Weights of a small transformer language model: 3 heads of 32.
Each number is 128 + 24 x the weight over the matrix's rms, rounded and kept within 0 to 255. Layers, rows and columns count from 0. Numbers have three digits each.

# layer 2 attention query, 96x96, rms 0.0522, rows 0-31, columns 0-95
154142098108103054107161141127106117146119171139101117109154174158101142106152133157107114114132132138154141131078142097150117137152121137147161123157155045142116143127158148137070101161117075120140113163121113127140119133172088135157172111130114053112128104152139116118140117139126121132
131134194152111157135117137152118162122146110142142118078187114152127119155180118103090144105118127128162132123158147113101152179109132101175090118152141177115172125106064146103120128116056099156127149148113143090090081167132092110107163093194088098125138140165135156127127121173092075107
138103110114162164142074157111088102119147137104106161112125119093136112111182113118181135117104119146138113125135163136166122113175112157111156142106146092140107133168122123099121134132132145099156140099167121132117135120161141142102128082111117083158095195120154152114145134091130159092
134150139141150105136136129123131126151137104153148116129107108164108160147123137127129129137142158121145174129120099107110133160145117070110151108115147158109162099142094114138117103128084086142140144133122147124132116129119144109136117100120103152125110164102121165130131096155121124105
150172103134096187107103091101090127134117109145189131080168165110146153093146117162130129098140137093139117162092106096107152150128126126156119132146159152101121111150102117137143108127142103152102148111123115153095094122153080133110131136143183178080168121162113150098131124182150116135
114083087140156088101123116121102109105104110101148130128134115155136131101109114165151161113101138140117140158128155086138130112116093121163149143132148085139122139138145113147131132099131136098167151106127110112132142082125144138097148161126135142099102128171098120148149146122133178125
142173114103142107129121108089140098149123156148105161134104145172174122104082124127117184134144120109165146156119144117141123163135097195164156108137115121128114091143165086150125131079162154080167111078119083191107113103135116132147142100101131145095129112098112097119126168144151088196
164096076141113143110111090147110120092109162107137080143152156134111098073123070124125127153126149160114094138183132149152132165138136145121127135190150094148095193147143177158156121140149126089107116097126106168126065110172135173103132142147079145081135107146110090156162166132105124128
100120087112156130129148137158093184129082122136141120135099138176160068113145129168125130122119114155136096154133132106097128151146101061103142122153112153121117164145081125126118109168151095100113142097145173109105135148132123124151169113095137106121125101108140165110128150170123115114
160171156150095092151119146119135134174096111130141103178121096149101125154144132092103158136118111161107145095171130110136178139109116063134127118127165111123143122115149145138157148115120121143111120129178117144170108107090112158121128157140104143132145123079110148137111137108140089179
097155138109155103125112129085111119168081110093106122111115110145167082154117090110134144135143116109157110105102060141076135148149143200150141122132143131165145138162138144125146128115145115107109140128109153163128133088129129138124135140138164127089088160161165127130129115124157115108
132141114128151120128162102123139120117125114122108114102114115129135148093121071081137146148115101138171141147137138160148131139117159157138133151146122168145092107129120125164142141083134158137096106083107123129109112150134120166156097099148123158109132097136113119120119176115121107131
129134121126111153176086173161128137082165125125145130129125104141121120124098109117112058141113172131097134108132143119157135092178145103113168143078091132149113139093114141118124111132079133131122120086142160158114079130171138105127160106133097116140147174096115157130096145140156140083
126125121130129137095069141139113139122104147128123140158101126133148123147122130148130157143123048126109134142151121126148121139112125150157142133146124116146115138137126146134147129129107165074133096111137150128113108129156171117128142078139106138134106120103144083133134159158080147177
091109101141149155083097102155072081118134090120108121122132142147139123151190105139115128129151150129149143168132126129119128179151117169149170130100140145144104117097110124160093110148078127149152150093119150097097161169178123121128150133141098085101135128126131098107150124117127113122
163147139129157143126176085157131146118144163134142116174134166093163098118136109097110126123148106127131073151130127119111128114144105159113126145067143119113098081166156116123127098121121146125144123103145101144103112116155163150166116097117078110149087137162145172116128128124128117130
065151128109171109125028131056124112161114108142135126183098128145159093108154123165123164113106153167106144123111122105111149124151117092099151150109114111141122147128102132139096140141106123117134128152126173121108157107122184089112144144115162141128146142104143166145134095107190154101
107189124107150095190152110158167100123143145111116117126112096144161174141098144126118145123096096099093140112122106142151150147072117094143140103130149118122149151099159183139146130148103128125123116127102094148149091144100129079140108137172109105138105094089078124169145148105148068110
162106101131135085171106099114109138123137148154134147168139136110129147121151123119169100135135119129112152109113123154122150126129124118122113151175094168140099109086093121141145087119087089125154142097106155141118116123119127122154163161118138152154136143152103139156123120126121114107
133162117141126135143108092117144158143112090146101100114143117122124116106118127115113103115053101153143114099110158170106126179104112121110137139176142113131129157114138133116158122133143119125116119103137147178122108066118110132112139141101125168139122130146129136122117167100080152157
145160131114112195158067195149136130123097086108109182188092131091130137121110140106115099150123151126107107150095115155121138154145181104104123111161134174109141138086092128125139092114143175179117102087121151157142136161125149127113125108101114130127147116102088147176105075104118141121
101132115125163142094121128105149115156139133124155124082122169134152151154154153191132094079144177094131117142094120087137132107135100129155119150099125127149102100142152126088110136154124123157138139167109129100142129100122118101125123119148179129112105177137130112128140154180136082077
099148135151087123148126113158098143163107152109159135127143130129185122112162121142129093111134149111115113131110084094113156148095126115138135148100154087121140108170154152157130167121177090105131181149140129050151121144132137109101102135146182136147103119127115130117148143174107134131
150120120147202162131132117126127152173106101140142131123107132132150117131143137176148096127133099101132116093085110127159122120095129089102085139116124183133140121137119121087147137134113100152095148165131137110111111140112081138158132119124141108151137167154109128089132127160119089128
142123162151133116149090150115108136179115145119129163143146140157148121124134112130117126125151115141100094114067122107153107159126149094118087117129142138118142169145071111118161159128092119129116141142116168086119104104116116113111179133143173125143150123160140165127141142095127122126
110128111118076173084158160164129132114154152127117124079089105131135151103167123136089143118156137106096126169094132152139154147110153098120117126094150105099174126091155155174127123133097109124102121109135099101142093138137132154174141145114125146103151129130133137124117133138125133097
146126091107157108092111127107109046097108174125092084160147157169145183099136184114120151127148127098145113174138157125170139149107094180159148147091106084134111136106179215170132122119152137104144079109150070146176102168188138129146121104101073081113161121119146083101112161139111141125
147128162145107110164146133129149139123109128099129168142144103066110129167151111048110132130122118160128108120145163165109089136100129115099099096165119193147179140110130125119143139117130157151085126141116125120153067136086152134154146128147090125124124126135136142155113138134117146135
104174131120094138155129123064175164177139091138157126117102113093118141101073151094141113142110164171125134122109108128130134137099158077129154121113096189109127078136158086098119109129077174148135118152117102110119128119079132134092107116147159168134129160169139172146147139097165139081
090099105145121130140176144150134120129112104138135140127104133129112114112119164117108142136127128095134118128145120130104119147086132152123096130091145125077147122129094136125130133114135113118096140176128105096169168097131112116112093149109133158169133120165154132103153133177139108112
115153074178088170097122099124122147150117113198128139108130133096128166117142055122111089095155161127206168174121181123139131185134119085145149111188155139135108131118135114139105114130121106154134119111157136160103168064184113150112101123119103167112108098144136152076137105118072132157
110160102135132165126113142104087139155149161127103117131118144109110129180120102115135137080071160135141134125160189156113131116148133125101114143139143133122131114097134112157149136100121136138153128135069088166129102095127181114155107128157099146142116154088129119122158090117160129134
# layer 2 attention key, 96x96, rms 0.0527, rows 0-31, columns 0-95
153143196126103178117120165136145140184140114127101110110124113116081075160161145046119168123126156139115112118165108126087125118112153136147068131083188095133166096099141128110116159159148147109144136137160066103152146112162135142064057126113131085111135111103178082104132087119105135163
031174151133115136101148136156115127137110113145177083061183115099120183119132123139093162144138195142113167086121120122130147190148132102089105171170102167129086139108051114159121161131143146135154097106086144098116061124129083101117148057141121162135149116099120133108114113205145125168
117112118166126143132139115185102074140094118119186095206103165096137159085130119133087064130116125217089083128174129101103101140091086123149115138101163109151153118141153092123112115122148094092162137158150144122160084116128147149142126142129072159158153129198109175150160088151108101128
115176127104095171139126138148157093141157120113129104123138108124138148119176091110063133130137117149131109130110114125115157167153153079098105159170111145100128156085110162122148139161121115141125105102104092121091159127152058141127134142158132140138157113138103118136108133079142100136
083135108079171155156123114088131147199143129151077154111119138161101145178147148153143154158099166132116178101140141139079091164098110134145162126158098174124105127085119141113130101096109129137107120117049137116145094157092125123133121154147193128112098078099115098158089138147116131147
151123058134130180140110080142130135124111111104129137141045136149121099109125148168154071098109153159104132113153121095188121080060099138159131129143132133135086120137136116136189105173084084119134186100130112130132126150125122121110120203146189173057131108130112124134141161117085127116
140108148125110086116180101101131105132148124143113161152082127216119108174145152137129168095105087087093142139126095138131155067115151112164127158176128106155145114109144201146136084146074108122146124143109110146105183103108196151134106150108139134174114106118127074129141131102130102161
139035151089094129139123127091086178154132116127132143097168158151113114131091097167205160161105128145093172117092101098126058063101115182184084112149070175141094085088120088135091098125104146117117206129186119140128138130134164138128129181094174145094136156136150071099127156163094138139
153217136129120127209083136087110137200143139165122109122152134129172079029126098140152146151115157135116158149096145127112126167125113116166141203146150114131136135188085165104095145182176098122122139105150110130116089095154093112122104079092120086081092117150134131103098120137141107120
098118127144119097113071116118070118056147133068165130165143115136117100144069104105118106094140124125121089147175133134157109163151143143164112125154107158147145113098155163134163186124121145161155148078114124084141187086196131135112116073133131157124170147113098115170085171161150160104
115128156127147170091077109123177115129111109118120180149094101140118148162137122126137145099077098075100177128136126148105151138121105146136124151159128113093132092119119134092120101131113125129096082166171158140123132079084155098157149144130120153167174190139147076119123140160127118175
141081161161128089164194104086124135157157147119128140130131102185142127141133116167144162137094092126129154119098124127124120095135178155115115163127146103106114105130108155152119087118082109127113085127159129135113124133118188102184145147099110091155085093130120101141155108081133119109
122147089054121124120129159135138075188106132135133094150150210076133150074141096103165108142176142193118124151074129161161077152115119131124141082136107176122101158073122113120116140131165098166126121151094100165128082185178096149205143119077145091110143140106129213129148116124092105125
177101104144155101147160099155118111179165104123149109107140189155165084127069125122176109108116149115055130137125150085108121079098112180123155162166101122118086093166135148162132102100119134182178134135108090138136135139121105151157093092114084115129131145128077085148139152139130082123
120149170146102115161142175145150142155108098149137131134152146117178175110161111116106127117116169104104150096112159149117122187121161087139114138133103128121100111153051077113137149140159113112085089136110155112111121116156137087165130123130099151140122087163142126101141137156126145158
153099128132072139117135132122124087149106100154201114174131130145120102152165140143109179140101109114122120083138080073073144119113143170143144085108139098127171128151112113124127122086096110065117153170186138161181153144106143173103123197116136145130082158137135119121132125164147151140
163134055104169148159084130106169082144149114084125152125093123120170107118156101099092100089139150142081076134152121134133115182118104141141122124130132109095153113130092139115170131174119098169152154132097153100159113103151100143109165131094106154120179160185100158148087171066111071152
152069150131131089120138176117123075090166156103164121106149107121107128172140119138070126110123105141116124122060141153143124095210155139109069190100147114150094126130167148125123110142131146152134065134109147111119170121125124133101184068111112057130145135109175118136128122085187120128
123184112106175163149147159117177109178146123112113171133113132158167137122129117156109147101110170144139117118081144163162134067151159109077138133119089136132143124127124117131106128163093140145104109110132104102138140135137151156130087093110126087086150089149119114147107152082149126106
139139105156137138113112103113114135152122147144163164192093128147166131120108111140186134111136088161137117133098108110116125102133112179171127110125141135143145096117104136157063113128061127141152175126106137121121147117154162147135105086134156138067149117136150082120149100128127099129
161162139130194123181103131105134143152092131138107139144172138123165112161159067118129109123108104164163085155100155138113142110124150096127134102094149118154143155150179100146098128120115092160158155157144147122111089140148112108168131146106102126120128116117092186144121107134171051091
116087063144162157161146122130173118131091115147133152055130115137129173142159130138112140132157114151151141120124112182133140185138087149107116183186159107066137145120087154113168099100141078095102087128075163114139105151067081112063150138174145115137144109163152134127145079091098150171
149108114145121146159104150120150122099187130101141120101087097111074152120134141142119154119092134123162156078164124129112097145160093112162150168136155118120123124119128116118178111081152138098160141120130167125097118130051122141086109153150172146104126171106099077135128157158135146125
084146159134144132113095117108116133151124121144126127178150097152173084101141116131146163135106098134149144121084149139102118158151090130146116114162167114118140136164132161117079147128116105106077111136129154121112133161085116099095092106148145077115082120162132086142139125153121141114
114199139113146139131079150098166133135142094124127149139153112164108100093148142145129163112072125126134165115101145091099117140127100142122162148139182110122162158155118147139116164126148126154140166152109142113119093139136090093096106077160140135135141154092091100112118112114107141128
111120122084116134125135175141134162143126136094134084092163168100121127123143147135170117138144106172090150125114114115102107135128149151120121101103127142132125133171184121126148159110128093118055110168116135130152085147124079157139116134100161108098111125093176159119168130116115155112
157070167106103128126185130141184121204122113132110106064117145141134147200130105145139131179140097137106113049163054171129052055111118172137110116119124067126096046126143126148153126180138069096128108193145108134169105092121207158132108185109126144132101128154130100159180125110148102140
160114171129108134060139124106111151104126130140162168101145102151109143112142089120173142123080090119145105092078103130107172025161173150102148108130118117128131142103143123146130091085097138134118130168180145156138124116122172140128147120125120136167109159140107099199122137126147135125
100164078139149127126104095173051085121110146135090135161133108065146152107170143112135125121128081114122126176113125102146190204195149068096106137146152135118129204122111153120161137123090091170093126087109147090110140216156099154146161102166134114135140153084095173107117094061070087093
093145151108078138121098104114127133106166134133172124121125108132103138119130172158083101128142133108134171141147080127119138172150140088083159135130106152137129148140117126109158193126165146118118099106138153109072120117109082157109149147125157163089051139123122127149127125190129126166
137193119160102138152129086140095118116121094167117094137130127096153102087161118107112145132109084149105103183196137104106158164141172138153118154162143151131121114142085069158154119139092122114136159096094142100097193156174097117142101112145148163111170064149111140087139113151088148141
184088146114106171061173131127159134065142142166171158101130139141121182145146140090097101140150122136146097143088097146119137120129164126158150088123062113124151076075142116103151115038115156092140129139136159111139186131077106128121200126077112115149155133170143136156149089123097143108
# layer 2 attention value, 96x96, rms 0.0528, rows 0-1, columns 0-95
152090107121131111129165150116132123156151145086122123106127123133125122113138175130143136116133158116131139154146170104098126158110136138118142125108117126110136168137121105133148147150109127148113111139110130137139148119145098168118100144118137108113123133126111076140087134117131131129
157119162145103073103111131091092100165139135123126118108172113141122100130148121090157136132111153101131127114136139103110129121121145165142147091133112143160103155111146105128121113116106148157141158113121093151142132129143156155153134142140115126113110143117147130100118157132120101107
# layer 2 attention output (transposed), 96x96, rms 0.0658, rows 0-1, columns 0-95
103156121132117141151087127120145131137091113179125125119115118126103165116128131116121105146103149152146112135114140178134107118106112152138097124160146141139127156119126105135134157124157152122136111140110133094127113115107108109088136132163137108118159084127095143146119118111109099137
131120144137170154149111119134136116126126130148113144167124131103177128147121133149138136101168108149132135158147158183114148130109124107116092133115107123071103091094132101121132144123117132119127116131124127084116118125149143125112134094157124121142133141164126125149135117131136121127